{"num_hidden_layers": 15, "hidden_size": 160, "num_attention_heads": 2, "num_key_value_heads": 2, "head_dim": 64, "intermediate_size": 1280, "vocab_size": 3471, "hidden_act": "geglu", "norm": "rmsnorm", "norm_place": "pre", "norm_eps": 1e-06, "positions": "rope", "rope_theta": 258000.0, "rope_fraction": 1.0, "qk_norm": true, "attn_scale": 0.176, "bias": "none", "tie_word_embeddings": true, "parallel_block": false, "extras": ["local attention windows", "paired heads", "shifted keys", "gated attention", "capped logits"], "init": "normal", "init_std_qkv": 0.0416, "init_std_o": 0.0, "init_std_up": 0.0416, "init_std_down": 0.0, "optimizer": "muon_variant", "learning_rate": 0.0187, "lr_mult_down": 1.5, "beta1": 0.93, "lr_head": 0.0273, "warmup_steps": 0, "schedule": "wsd", "decay_fraction": 0.601, "decay_shape": "linear", "final_lr_fraction": 0.0, "batch_tokens": 131072, "max_seq_len": 512, "doc_mask": true, "train_tokens": 691100000, "max_steps": 5273, "dataset": "wikipedia_en"}
Each number is 200 + 40 x the weight over its row's rms, rounded and kept within 0 to 999. Layers, rows and columns count from 0. The size before them is the row's rms in percent of the matrix's.

# down: layer 10 MLP down (transposed), 1280x160, rms 0.0462, rows 1190-1204, columns 0-159
# gate: layer 10 MLP gate, 1280x160, rms 0.237, rows 1191-1204, columns 0-159
# up: layer 10 MLP up, 1280x160, rms 0.257, rows 1191-1204, columns 0-159
down1190,108,178,202,238,272,168,199,138,173,178,186,163,168,258,246,181,201,192,285,196,185,264,220,209,160,257,267,243,222,189,161,192,237,206,207,249,224,206,224,240,172,194,205,205,173,146,287,220,215,119,219,221,220,128,207,194,242,216,182,201,207,227,51,239,196,124,220,168,157,178,188,180,196,140,209,148,231,166,185,194,192,214,134,294,228,187,184,178,198,210,234,171,184,242,168,140,207,109,201,182,203,230,191,195,171,193,133,139,147,158,201,206,238,171,143,244,204,150,180,155,201,181,150,180,195,280,204,198,200,214,198,145,221,225,200,145,191,175,170,220,212,217,175,225,193,235,241,102,189,175,146,243,176,208,272,162,256,197,259,75,253
gate1191,104,143,162,154,200,280,182,196,162,224,203,193,208,112,191,220,243,158,191,276,184,253,270,155,165,182,249,217,214,197,172,233,228,186,211,232,166,171,250,246,187,216,241,158,244,231,203,162,160,139,178,143,197,171,260,170,196,161,142,167,205,185,277,161,210,193,255,183,187,240,163,180,47,217,217,185,219,177,255,163,172,192,164,219,252,149,190,168,185,213,195,190,195,212,145,285,171,211,191,248,172,176,265,129,191,261,268,199,214,170,234,224,151,223,207,193,166,147,214,104,181,240,211,211,181,246,282,216,203,258,216,172,206,228,185,211,270,115,222,246,209,200,135,176,185,207,201,205,270,208,213,216,207,225,204,287,231,255,260,152,149
up1191,100,189,149,247,203,258,293,127,206,241,197,183,233,202,270,237,184,203,180,220,167,179,215,201,162,202,158,200,202,146,232,277,222,162,186,182,147,183,185,203,189,221,246,269,199,164,236,171,222,202,173,189,194,225,241,201,237,147,203,187,229,149,272,261,180,200,163,219,151,198,175,266,107,237,213,267,225,160,182,212,237,204,117,219,217,229,100,188,215,190,272,259,222,234,152,193,129,301,248,206,236,256,204,202,239,272,260,223,274,221,253,243,175,221,233,177,232,171,175,168,176,262,178,228,222,197,206,198,265,259,260,221,269,218,237,241,126,173,218,252,141,163,174,215,209,180,198,209,190,231,147,195,200,166,215,156,206,188,273,135,141
down1191,103,158,128,249,194,205,215,152,157,237,229,263,225,148,192,183,179,206,221,173,136,247,104,178,193,162,239,113,233,249,197,209,123,203,215,277,143,189,182,201,209,206,251,161,189,139,246,163,215,208,193,227,262,116,263,196,230,192,166,180,156,210,240,258,295,159,187,194,218,208,191,227,123,206,228,198,196,159,260,242,212,133,188,141,237,199,157,248,194,199,175,177,212,207,219,208,160,206,271,193,192,196,239,192,277,266,90,156,230,204,243,239,211,300,198,228,242,124,215,193,190,274,194,237,224,203,239,276,216,222,217,255,282,182,194,200,236,144,196,209,227,158,208,220,217,216,151,225,231,193,214,206,207,259,283,183,195,185,198,197,167
gate1192,098,172,190,219,151,210,231,174,244,239,151,243,235,260,272,250,227,274,256,142,145,214,140,199,255,212,170,230,100,192,260,140,182,215,196,126,106,217,247,221,164,129,184,194,169,137,171,196,220,167,252,161,146,256,189,155,155,163,224,212,195,243,125,229,178,235,117,187,208,152,202,207,154,206,262,195,259,229,211,201,168,181,202,172,162,252,233,252,232,187,158,238,245,213,250,272,208,214,164,186,157,190,188,168,173,136,167,199,115,218,212,159,204,271,176,135,228,191,148,95,209,204,152,229,176,264,192,154,185,256,239,217,129,195,218,183,195,191,180,224,142,165,154,190,231,235,154,205,177,178,179,242,201,256,221,188,207,211,189,189,216
up1192,103,208,142,195,219,185,220,204,202,154,204,216,254,246,247,96,250,235,260,211,180,142,207,220,141,181,234,247,189,209,179,217,215,236,258,202,198,163,217,175,226,224,166,265,182,202,253,228,179,174,143,244,186,187,185,173,169,231,233,195,147,250,226,214,185,100,197,262,154,198,130,234,167,223,169,251,195,200,232,246,266,224,227,219,129,232,237,151,191,191,145,162,176,248,231,255,190,167,176,204,283,171,200,265,208,200,353,189,209,148,203,144,169,215,125,160,207,268,189,187,221,181,145,239,155,173,184,196,207,286,252,201,211,229,277,223,204,267,201,235,198,212,148,235,237,221,284,169,225,146,148,231,195,231,235,180,196,234,167,216,267
down1192,104,246,197,255,138,224,232,136,229,212,240,206,165,199,169,202,184,243,202,274,230,226,206,211,268,235,183,260,241,193,249,143,158,234,200,218,206,177,248,194,139,242,231,141,222,176,235,231,240,187,179,208,235,202,195,265,98,185,175,216,197,177,147,195,132,233,194,142,237,209,213,207,173,166,261,174,273,173,186,272,163,161,213,196,190,163,149,249,269,210,200,141,278,269,203,160,195,203,253,267,196,299,143,226,215,201,145,236,174,220,185,116,225,225,194,266,139,213,232,144,214,172,248,183,209,222,198,142,216,164,184,181,194,189,230,195,170,246,135,189,186,245,165,171,181,170,172,134,130,242,218,251,219,273,250,199,126,111,170,200,177
gate1193,103,234,309,312,161,212,184,164,190,223,188,167,213,233,151,227,243,171,124,193,249,191,235,158,168,146,117,230,236,224,204,144,208,219,206,208,121,252,134,162,225,225,199,192,222,190,298,247,194,155,222,111,175,119,160,206,148,209,135,131,167,201,181,177,223,275,183,152,238,236,239,193,160,170,256,184,175,234,267,206,230,190,202,237,189,206,227,184,131,192,187,148,229,142,284,193,191,235,205,278,192,159,188,209,177,185,243,218,168,203,277,155,158,216,178,171,225,209,230,175,228,204,121,218,212,218,239,218,176,154,232,169,182,184,198,170,203,179,254,231,150,153,221,179,140,227,246,213,213,208,200,133,188,169,214,194,105,175,255,155,176
up1193,111,227,135,189,306,290,231,203,152,171,254,213,272,260,188,191,77,150,220,201,215,253,187,138,237,156,162,247,226,231,233,170,144,188,210,215,179,159,315,249,169,149,210,195,180,251,235,182,286,225,146,178,191,179,185,255,248,193,176,219,246,148,187,181,197,215,154,150,165,154,257,227,177,273,199,240,233,221,217,248,224,187,189,276,225,181,287,234,191,174,178,186,229,182,171,179,238,184,250,240,253,181,205,154,239,166,218,227,164,200,203,166,236,288,173,205,223,175,209,160,210,214,176,170,241,187,189,243,208,189,224,249,219,243,239,195,231,145,151,128,199,221,195,168,141,224,215,207,243,255,192,197,190,175,183,188,147,109,216,128,197
down1193,101,164,275,231,185,154,253,234,193,207,237,283,99,238,185,215,238,209,193,168,151,271,182,155,155,118,166,141,171,193,221,129,198,204,226,200,255,244,242,221,245,228,125,189,133,291,240,225,176,160,140,221,136,162,221,226,129,202,240,272,251,207,130,109,200,145,172,208,120,183,202,165,243,144,214,213,197,206,219,242,182,174,278,224,190,240,169,198,222,196,222,169,191,183,154,154,148,268,240,248,199,172,168,203,277,229,194,246,152,223,235,231,216,178,161,134,239,183,178,214,211,184,134,157,267,237,273,225,159,191,151,175,194,194,201,163,210,181,231,183,157,218,243,223,141,210,197,161,176,214,143,184,239,222,160,194,207,188,213,176,187
gate1194,102,149,175,229,226,181,177,233,224,193,215,193,220,212,170,193,155,274,143,185,217,224,183,114,167,200,220,157,197,125,254,202,216,156,228,203,54,214,207,182,194,195,261,245,194,215,152,149,203,270,203,194,182,136,263,204,183,212,274,213,178,158,192,235,174,315,134,190,184,166,223,258,215,165,72,208,149,151,177,259,192,130,165,188,177,259,159,185,174,263,207,217,142,210,233,195,243,179,237,197,266,150,204,250,195,177,208,245,276,223,178,226,149,122,165,191,186,267,240,155,226,220,160,232,177,228,228,182,158,164,195,207,179,240,212,192,208,198,181,176,265,244,264,174,173,175,189,158,201,181,187,166,174,237,166,294,208,231,174,177,183
up1194,105,268,112,132,186,202,175,164,234,205,194,161,117,185,177,179,183,249,210,260,174,141,194,144,218,219,197,199,293,245,196,201,178,175,202,163,238,191,195,169,151,212,159,218,256,163,240,200,212,182,143,226,237,275,280,163,151,225,176,169,248,231,140,156,225,130,175,214,248,205,140,208,146,146,239,178,207,221,223,214,201,184,139,190,181,192,262,181,222,270,156,217,212,140,167,196,173,179,210,197,175,145,168,212,175,121,232,209,118,193,191,145,157,270,190,262,250,185,239,202,141,208,168,197,196,133,161,248,192,228,153,252,306,205,168,145,222,169,178,200,155,155,202,260,249,230,180,283,183,204,207,201,197,260,156,130,218,207,135,217,238
down1194,112,95,126,232,173,220,222,239,168,158,185,210,260,202,182,194,154,207,195,217,235,274,187,200,178,206,199,213,125,195,213,207,227,150,180,191,122,236,203,179,192,188,249,223,232,254,136,127,145,212,208,164,188,175,162,207,215,187,260,254,152,176,210,230,233,279,147,190,89,139,204,210,233,218,127,204,204,156,176,268,190,67,228,239,248,218,158,227,197,223,245,248,205,301,208,230,199,194,219,220,238,193,201,228,254,202,211,199,231,224,183,243,156,117,165,189,208,213,168,159,252,251,182,203,154,277,231,174,153,167,203,187,185,195,241,180,188,205,110,164,228,199,176,214,116,146,206,133,220,197,166,180,163,166,192,281,182,218,193,148,167
gate1195,100,133,123,239,230,204,272,137,198,213,241,178,211,209,244,234,116,234,210,274,265,244,216,205,174,176,261,226,216,164,171,118,198,156,230,320,238,137,200,150,176,178,159,167,233,216,216,218,179,166,130,188,146,190,259,118,227,99,205,271,223,162,137,158,240,185,223,238,204,238,212,217,219,192,201,261,224,216,154,229,131,237,169,213,128,164,206,200,179,180,172,217,214,165,231,242,201,181,217,218,188,221,207,185,305,272,170,172,189,218,203,180,166,227,138,202,210,202,224,218,169,211,218,159,164,196,180,177,213,252,153,170,223,213,263,158,248,240,207,227,255,226,133,253,228,208,189,207,184,187,108,172,210,219,228,237,220,231,194,286,148
up1195,097,188,112,217,231,198,218,150,212,188,203,212,216,235,205,168,146,161,270,193,238,144,180,149,190,219,223,267,192,177,219,183,157,126,256,266,212,108,183,147,162,246,156,178,238,189,297,207,153,177,212,242,239,225,288,172,133,199,234,177,225,226,107,122,140,127,182,142,263,174,182,124,170,169,243,224,171,207,216,97,238,265,151,211,240,292,191,206,208,234,218,218,204,212,189,260,192,222,173,226,141,157,243,234,194,303,142,186,235,208,172,178,207,228,209,184,228,177,213,259,196,147,230,231,216,202,244,159,154,248,223,228,269,186,184,151,198,177,198,242,250,159,223,161,166,199,205,208,241,217,156,204,206,184,202,234,195,231,217,230,205
down1195,103,182,148,251,202,155,228,152,196,230,240,218,212,233,214,222,145,256,117,163,188,214,222,216,135,209,245,136,214,223,159,108,187,175,206,263,258,172,323,180,232,169,248,249,156,159,218,223,175,134,205,282,170,167,191,178,177,190,194,181,237,262,202,178,261,197,202,237,219,185,156,214,239,204,238,176,220,163,227,144,156,203,208,211,149,192,149,192,225,240,207,230,236,220,217,265,237,232,285,238,146,245,183,198,182,236,95,255,182,183,222,165,179,153,245,260,131,236,216,185,199,164,210,159,174,211,297,183,225,213,154,129,257,201,193,113,189,198,197,206,251,189,224,233,259,166,186,193,213,224,143,214,197,166,168,164,235,231,152,300,218
gate1196,098,167,128,169,252,177,219,235,153,223,186,273,100,216,177,232,230,183,241,201,181,211,228,153,195,250,180,279,205,237,191,190,216,160,120,167,219,180,193,201,161,165,176,245,172,213,246,264,178,181,193,181,225,221,222,220,142,162,263,202,235,281,226,253,158,161,179,173,215,272,229,232,206,173,126,218,202,213,193,109,184,233,223,182,195,187,147,171,213,265,173,237,225,190,194,278,266,213,261,158,244,149,210,188,109,238,217,172,231,221,177,178,208,134,248,177,155,190,140,153,161,192,232,189,221,162,160,201,146,217,271,123,158,218,214,164,196,199,229,191,228,321,205,217,195,213,164,150,224,211,278,259,132,238,270,192,183,197,156,160,157
up1196,103,216,171,188,173,206,238,183,263,260,216,226,155,221,244,229,151,237,143,150,228,150,248,228,182,191,168,253,243,179,183,208,203,184,235,182,271,185,136,260,181,201,183,252,167,209,168,257,193,147,208,204,201,197,223,209,195,156,219,266,182,146,186,245,230,167,245,198,181,202,217,135,200,112,182,229,196,121,193,240,241,133,191,154,142,181,183,169,177,200,326,194,204,186,259,213,258,136,182,195,229,174,175,187,166,221,226,238,286,232,250,219,194,239,253,205,257,249,155,241,254,176,238,265,214,206,145,223,287,234,184,113,159,130,209,207,174,222,226,249,177,271,161,232,233,178,180,238,227,138,250,235,158,176,195,218,197,273,193,197,299
down1196,102,184,130,209,213,169,186,222,159,230,259,186,275,128,125,293,136,275,159,159,192,164,188,204,161,225,192,131,265,261,200,149,162,212,173,225,245,178,165,279,228,281,189,187,181,207,180,199,183,193,187,210,198,247,152,220,212,197,195,177,181,167,233,225,241,168,273,215,147,220,216,143,268,130,173,221,239,182,237,249,207,201,149,183,166,120,203,260,261,185,182,199,111,209,216,227,178,176,161,225,224,206,275,184,165,158,180,133,148,155,227,179,216,182,136,196,189,182,196,182,174,180,232,181,209,199,246,237,198,190,242,258,223,242,125,168,184,187,176,248,210,196,279,182,207,134,186,211,120,149,179,153,249,316,224,172,240,198,181,172,220
gate1197,100,105,191,247,176,167,138,141,163,199,184,192,129,242,268,199,211,232,186,208,187,251,151,196,174,141,117,202,242,217,213,153,191,277,188,155,199,160,200,146,271,202,196,232,108,247,170,223,206,119,164,220,225,183,144,189,170,207,235,227,226,219,194,243,80,310,194,188,247,198,178,195,130,105,223,161,200,208,169,239,207,200,153,116,153,225,214,196,168,245,124,193,264,244,184,279,168,240,226,222,250,190,236,117,180,189,214,250,174,194,234,164,147,154,170,159,221,185,235,192,228,180,197,186,151,226,218,201,258,228,155,210,243,190,223,141,170,168,213,200,213,249,213,186,212,214,200,166,241,127,213,238,184,169,181,171,234,220,219,241,231
up1197,098,249,219,217,298,181,259,188,238,226,175,109,269,178,259,172,193,114,200,244,203,163,153,169,203,146,223,211,196,171,170,201,214,127,211,194,147,223,211,248,132,231,124,224,233,260,200,181,281,189,133,216,197,287,199,199,191,183,197,202,194,98,240,187,248,221,146,210,212,178,198,159,306,205,172,175,187,170,214,161,187,231,247,160,235,206,174,143,154,138,199,149,153,215,249,212,224,210,229,268,187,159,177,234,193,194,206,124,158,162,230,225,192,222,106,230,171,263,184,220,166,173,213,178,192,171,187,161,240,219,195,237,191,155,192,246,173,254,156,236,92,221,215,198,203,194,222,165,185,227,168,116,219,232,168,119,197,205,140,181,213
down1197,101,119,155,150,125,177,205,272,142,193,184,199,156,179,208,303,218,259,189,235,186,239,189,155,171,232,125,300,171,181,137,261,205,162,171,283,181,266,188,233,187,214,244,144,200,258,222,177,168,217,150,234,240,222,183,197,172,196,237,205,217,170,168,192,180,220,236,129,246,194,249,214,219,146,113,162,123,199,232,171,230,269,162,224,127,161,181,192,167,209,225,190,262,195,187,157,220,194,172,135,211,216,130,151,172,164,199,199,203,157,237,187,204,230,223,188,221,178,228,181,163,170,189,244,173,242,150,196,157,183,244,231,189,178,187,169,196,180,270,203,196,152,153,257,230,145,218,226,214,260,75,262,208,176,160,230,175,203,173,133,224
gate1198,096,185,149,313,172,270,252,231,269,147,248,199,211,194,175,129,194,122,193,209,207,240,211,239,218,235,213,178,217,224,187,259,159,171,148,211,202,148,154,228,172,263,198,211,183,176,103,164,185,284,216,276,181,203,234,158,229,211,169,130,166,137,200,151,98,210,290,217,270,163,228,174,216,254,202,161,205,201,222,193,174,276,234,179,193,189,234,164,167,226,194,208,222,173,216,257,141,150,225,157,167,264,214,121,179,224,230,162,188,206,156,239,210,216,164,222,210,159,205,245,152,196,125,145,220,197,167,195,166,152,248,139,212,179,203,212,262,271,151,229,244,179,251,173,186,206,217,162,218,252,209,134,146,216,211,216,184,243,161,168,188
up1198,089,239,160,286,218,134,218,245,176,147,258,243,209,155,209,206,201,241,197,133,201,188,185,230,229,221,230,316,131,208,165,216,207,209,208,221,239,160,223,243,232,172,179,241,259,220,229,176,204,169,242,166,176,155,205,209,241,195,248,240,173,204,203,168,256,211,267,227,268,249,236,178,251,125,222,273,235,149,163,198,229,253,161,149,153,174,215,211,244,144,278,248,189,199,191,245,244,203,196,187,79,181,217,183,183,252,205,197,165,267,121,217,207,310,206,170,218,148,169,173,144,166,143,155,238,213,173,235,219,211,156,225,277,237,166,216,275,168,191,226,174,171,265,256,188,214,225,217,203,183,149,213,162,162,159,219,196,164,169,180,161
down1198,094,130,180,197,237,202,217,215,157,218,228,224,217,268,151,232,184,190,187,194,165,181,206,187,164,249,203,264,205,263,214,211,148,132,290,186,226,235,250,173,225,208,167,205,129,144,221,158,218,118,229,247,204,197,276,287,135,190,199,241,237,262,239,172,232,177,115,220,146,216,155,206,206,233,206,199,198,168,246,189,187,204,219,214,173,150,199,244,208,134,245,100,124,167,237,127,257,229,170,152,216,205,186,159,193,164,208,243,118,184,215,252,164,136,251,167,240,241,154,220,216,185,133,218,153,97,228,219,215,143,211,206,128,225,195,253,194,279,199,206,181,229,233,215,168,227,125,189,256,168,228,153,213,203,184,154,225,205,196,209,159
gate1199,102,217,205,179,158,154,204,192,255,125,161,250,180,193,147,208,229,152,190,191,173,193,145,200,136,214,182,277,131,181,203,185,130,247,236,167,159,208,185,197,233,133,157,117,201,156,185,187,195,261,263,221,230,225,165,240,186,242,196,189,189,187,203,264,179,213,137,135,216,188,233,205,200,193,144,284,248,211,175,186,296,214,223,199,225,206,252,234,186,211,129,229,229,130,237,198,165,299,233,194,173,195,192,203,137,267,202,206,282,185,212,158,138,147,207,145,252,212,189,188,206,156,246,179,174,268,243,207,222,175,165,173,236,173,270,267,126,147,226,203,145,229,210,165,260,289,119,169,208,211,202,213,182,225,194,235,172,127,193,217,161
up1199,104,161,172,207,189,213,251,191,194,229,217,209,212,195,281,210,150,205,230,191,185,185,130,193,137,224,175,173,162,214,180,215,128,145,223,184,170,110,159,185,218,180,256,134,193,246,136,185,264,198,256,263,239,157,197,195,152,163,239,217,164,241,167,156,146,148,224,189,234,195,219,175,109,202,180,144,181,199,192,209,332,157,247,235,177,223,166,223,192,212,129,168,168,200,245,111,218,204,188,193,276,146,225,218,165,256,194,274,154,170,107,205,209,185,255,205,193,219,166,192,191,114,210,228,209,187,275,218,292,258,202,210,170,217,129,186,203,147,194,208,150,186,152,210,228,220,202,146,152,236,219,173,162,119,216,238,153,230,173,173,230
down1199,108,169,219,173,213,202,241,134,177,202,177,276,191,120,152,210,286,258,153,174,191,198,157,157,185,171,240,195,149,230,169,206,208,123,211,214,211,157,294,177,186,195,150,260,105,141,227,184,250,232,197,188,147,167,231,292,123,213,186,194,266,171,228,157,213,213,160,258,210,243,163,243,218,245,201,169,174,199,179,189,198,178,197,167,171,182,185,219,223,265,222,134,242,174,221,209,156,226,189,239,139,219,274,273,159,217,179,229,216,206,106,222,219,274,231,180,169,222,139,188,261,203,249,183,235,218,192,196,224,208,201,246,205,128,221,125,142,232,191,197,211,140,240,182,252,245,218,142,175,272,204,136,179,256,229,152,242,151,186,227,237
gate1200,094,176,169,244,190,220,166,211,177,222,150,238,147,205,151,180,214,207,218,173,208,198,223,190,232,199,208,226,245,143,187,230,290,148,143,142,169,213,168,189,28,206,173,179,224,243,221,165,138,181,225,140,192,222,245,146,214,254,129,161,249,185,184,229,168,208,245,296,262,178,144,223,136,195,306,180,214,221,224,201,170,217,213,182,204,199,204,243,185,207,236,180,181,129,210,200,250,160,191,263,277,192,236,158,238,191,207,237,222,183,247,260,248,136,216,235,204,155,228,256,163,212,263,207,243,240,177,258,206,186,179,277,198,200,190,259,269,122,167,208,161,148,245,229,166,235,235,205,229,280,212,216,240,221,214,153,218,195,188,207,173
up1200,091,184,160,347,169,212,255,274,161,225,190,164,169,234,163,210,200,167,239,186,217,141,118,163,166,229,201,232,203,219,204,158,147,209,233,180,191,191,253,142,158,195,211,157,164,231,175,171,165,189,213,206,244,267,205,199,130,217,223,245,159,229,161,177,223,208,277,229,156,205,214,230,176,145,238,152,202,239,233,208,151,244,215,134,254,290,169,285,230,250,201,156,170,195,237,184,195,169,213,200,150,213,176,201,211,203,204,110,172,251,174,183,192,216,138,250,205,178,204,159,112,205,251,157,180,199,183,149,257,256,175,192,197,166,217,212,269,219,181,256,213,263,197,148,204,221,114,183,178,158,286,185,98,221,242,162,197,216,194,254,193
down1200,094,203,240,168,135,245,194,185,191,163,205,210,208,242,171,111,201,200,212,301,237,185,226,167,256,191,155,206,190,194,171,171,239,138,242,173,151,229,193,209,198,194,196,258,183,232,246,202,280,225,272,169,158,200,238,184,238,251,148,190,112,251,201,160,196,179,185,207,290,182,182,136,202,203,224,224,135,248,201,209,254,134,208,192,146,147,211,194,216,187,253,207,254,124,124,177,161,200,145,196,240,101,219,122,216,187,210,232,196,244,236,282,216,195,259,149,270,179,206,233,264,196,160,173,199,192,209,199,141,163,241,202,261,135,184,212,277,204,199,190,213,150,125,230,144,221,239,205,214,185,216,244,249,179,192,178,228,125,247,228,254
gate1201,100,227,197,165,193,172,187,223,206,224,282,252,219,288,191,251,147,248,205,166,256,170,173,263,187,224,239,169,131,136,219,200,225,152,177,117,203,208,244,167,177,231,250,155,196,228,188,167,155,178,187,203,115,241,236,179,255,214,198,210,190,167,226,217,205,155,253,201,187,135,271,142,192,157,205,201,245,239,226,179,214,170,210,188,186,203,242,144,96,230,199,172,231,202,253,138,247,142,193,202,207,196,191,213,234,193,261,220,215,226,164,267,205,184,194,189,268,263,208,200,148,193,228,178,263,83,243,238,183,151,302,216,155,168,160,199,178,169,202,162,186,232,179,258,231,125,128,206,248,319,177,232,207,149,194,225,225,228,216,196,211
up1201,093,216,163,158,236,233,209,178,192,152,121,194,139,216,234,261,223,192,212,191,249,213,167,186,210,176,240,169,198,232,170,139,297,156,261,130,106,164,199,166,176,210,139,200,155,215,289,214,227,161,204,248,192,236,128,236,250,268,235,204,168,184,218,171,233,135,211,210,208,163,197,250,231,218,101,183,248,205,260,218,260,252,187,131,204,155,152,164,133,238,128,177,208,198,160,199,151,206,207,232,158,214,228,239,207,231,153,191,300,205,205,162,219,183,221,198,242,240,191,245,282,243,176,153,119,148,180,179,237,171,246,211,204,297,199,183,252,194,203,185,255,225,189,179,208,205,178,255,169,255,162,215,241,263,259,227,215,194,174,188,209
down1201,093,254,212,214,117,170,193,165,161,257,218,201,238,218,140,248,251,203,220,257,224,150,258,160,220,174,200,220,117,200,168,281,171,172,181,250,184,211,181,143,252,260,198,180,210,222,214,254,158,208,122,152,217,129,224,124,207,204,194,146,202,235,315,255,205,196,285,175,236,208,221,154,181,237,230,167,185,220,104,235,204,160,212,225,169,150,209,196,190,192,178,149,227,199,133,197,193,184,270,202,221,185,229,164,239,235,222,200,234,212,225,194,199,184,114,205,235,222,190,165,204,169,237,173,235,108,263,263,205,112,223,246,128,176,146,229,208,198,161,197,184,196,222,176,190,163,205,183,260,246,184,138,228,205,218,96,162,253,224,190,252
gate1202,092,194,186,230,183,167,165,250,115,151,238,221,174,228,203,188,237,178,197,150,174,195,166,169,195,191,151,137,215,178,269,206,270,136,196,257,162,143,230,210,204,139,207,245,179,229,194,191,157,193,210,189,170,212,221,205,76,164,155,195,259,176,198,158,152,193,162,180,265,220,208,221,191,309,284,200,248,164,263,226,172,250,184,226,140,167,193,174,215,209,185,196,221,225,203,145,198,242,147,130,167,193,195,204,199,156,217,222,156,192,165,167,205,189,133,109,255,214,272,276,178,205,158,224,277,192,178,125,200,175,277,245,184,227,169,201,135,240,172,136,168,262,225,167,164,203,238,174,158,241,168,217,210,201,265,144,122,215,165,159,231
up1202,096,163,234,186,138,170,169,144,217,216,235,198,221,206,129,146,209,160,88,118,270,192,145,160,192,208,198,170,200,183,241,221,154,231,134,239,229,190,194,168,220,182,208,181,188,177,261,194,182,158,196,197,195,217,158,172,211,213,245,177,113,237,209,198,214,143,247,194,261,114,135,161,221,212,257,129,167,215,255,230,206,221,183,187,156,215,140,187,223,204,272,164,204,210,214,119,228,222,191,174,225,258,159,277,195,188,155,195,160,124,144,198,251,269,236,184,302,182,239,184,245,275,213,145,182,188,281,172,165,209,218,174,244,159,197,195,198,215,247,178,223,210,217,148,233,241,231,271,174,247,175,184,237,236,183,118,202,227,128,226,159
down1202,095,182,192,199,211,228,210,256,209,191,172,235,191,166,220,250,216,174,170,236,228,158,247,213,233,197,232,236,255,258,134,258,229,181,245,161,223,156,221,221,142,218,164,169,194,148,156,185,216,175,180,172,193,172,185,134,230,232,223,198,179,247,207,206,217,205,107,221,163,192,250,224,228,166,147,172,178,292,166,158,220,151,267,225,263,254,254,228,195,173,130,286,239,230,190,253,164,154,186,192,263,215,201,150,170,235,251,151,180,219,262,222,175,147,221,190,51,218,212,142,228,159,216,213,189,136,183,195,259,255,138,264,233,223,242,217,176,179,125,197,268,178,148,221,217,166,162,137,243,135,192,231,195,163,183,219,274,135,226,184,180
gate1203,094,210,189,159,268,236,237,267,215,235,164,215,150,191,205,144,153,182,227,166,253,241,183,192,231,221,209,225,172,197,192,240,270,234,201,225,162,204,202,137,225,249,167,177,192,201,182,208,240,203,214,229,228,269,148,177,205,220,314,215,235,196,157,169,290,110,188,214,190,182,256,218,233,182,135,236,222,183,186,171,217,143,254,164,198,208,242,215,260,171,229,112,179,214,170,228,223,204,213,178,217,192,150,234,179,148,260,189,306,129,246,287,202,169,264,212,227,265,238,243,205,174,268,206,241,246,227,237,181,183,206,205,149,205,218,206,147,108,308,227,139,158,176,162,107,232,168,210,180,211,197,178,152,226,208,153,230,226,207,209,253
up1203,097,203,147,173,237,272,184,190,203,126,220,183,180,176,201,143,239,200,230,259,218,136,252,175,145,247,180,203,174,200,164,187,199,200,184,169,154,271,140,271,183,175,179,179,228,191,212,176,158,203,145,201,225,274,217,161,201,209,219,246,144,128,196,199,257,230,185,207,209,272,190,161,205,165,172,256,207,216,253,168,235,148,169,160,180,255,205,174,254,128,83,200,192,162,226,271,231,217,272,238,221,186,176,202,152,135,205,194,175,196,171,222,256,153,244,195,163,216,251,163,227,213,181,175,226,204,127,237,201,151,217,230,210,214,194,203,217,231,207,114,88,189,132,144,232,214,234,244,163,285,237,210,263,265,208,182,248,132,128,199,165
down1203,096,242,286,173,128,186,254,219,215,175,198,133,203,199,164,211,130,194,189,194,201,214,226,156,201,168,167,205,218,210,243,211,195,215,198,215,231,174,220,247,205,232,238,148,135,234,187,151,172,215,224,218,209,151,229,191,187,196,115,205,177,142,173,253,199,113,111,197,240,184,173,127,222,237,253,138,233,189,162,196,230,198,225,262,196,153,188,152,162,218,239,254,202,207,135,120,214,125,233,227,216,188,241,233,194,272,250,143,219,247,216,149,248,128,136,144,191,218,198,219,163,148,145,142,315,208,200,160,240,189,215,167,176,204,169,208,163,131,207,179,226,193,200,138,169,108,189,119,232,205,177,153,282,189,137,163,200,238,174,218,208
gate1204,104,188,182,237,191,231,258,269,217,286,122,192,163,164,198,113,196,157,216,143,218,140,124,155,260,171,143,179,215,200,253,230,243,278,230,170,161,141,258,229,209,248,269,161,166,174,154,169,159,153,203,240,230,152,148,287,229,193,161,173,230,175,221,196,193,177,194,215,175,236,175,161,177,189,181,242,211,182,223,195,202,213,157,206,205,129,128,258,219,177,182,199,166,109,122,189,250,135,234,171,166,297,256,204,253,249,245,175,266,165,209,188,221,217,200,190,196,208,135,178,229,142,215,151,228,225,143,217,200,235,210,309,190,184,202,189,163,149,195,115,171,172,203,204,271,228,200,216,162,202,224,199,208,212,188,218,197,187,190,221,134
up1204,102,229,186,177,217,214,167,238,245,114,193,189,240,215,190,221,216,246,154,223,223,226,220,202,292,198,226,146,174,260,155,185,170,202,181,193,240,181,168,206,143,237,131,231,170,142,165,256,190,182,209,195,152,129,175,218,251,185,158,199,221,148,209,197,215,229,198,273,140,230,179,207,192,183,167,158,261,185,139,177,207,225,169,231,151,219,212,237,251,226,207,127,234,209,150,125,221,249,225,190,138,258,230,344,168,207,271,231,189,194,215,186,168,290,248,180,258,201,263,189,167,180,190,222,170,118,214,274,253,216,199,191,243,251,208,212,253,211,183,206,140,249,266,210,328,193,163,188,204,237,161,199,221,231,226,248,233,179,142,211,225
down1204,107,121,221,170,272,164,256,227,157,279,194,242,194,295,182,231,266,206,214,227,132,186,123,193,156,292,191,166,231,251,229,190,282,203,214,206,183,231,196,217,202,238,254,229,233,183,263,215,252,262,226,241,111,202,238,220,249,197,222,208,242,186,273,152,212,238,196,196,158,147,243,277,212,229,266,174,162,196,274,234,176,162,172,249,212,194,217,183,153,212,196,276,281,139,203,196,149,265,208,191,239,256,240,220,167,219,128,186,159,249,267,150,247,285,222,175,121,201,153,199,227,167,224,167,139,191,232,233,191,184,184,209,171,197,227,180,222,173,168,182,270,200,224,223,206,202,210,196,170,248,216,163,179,217,157,197,250,210,197,166,197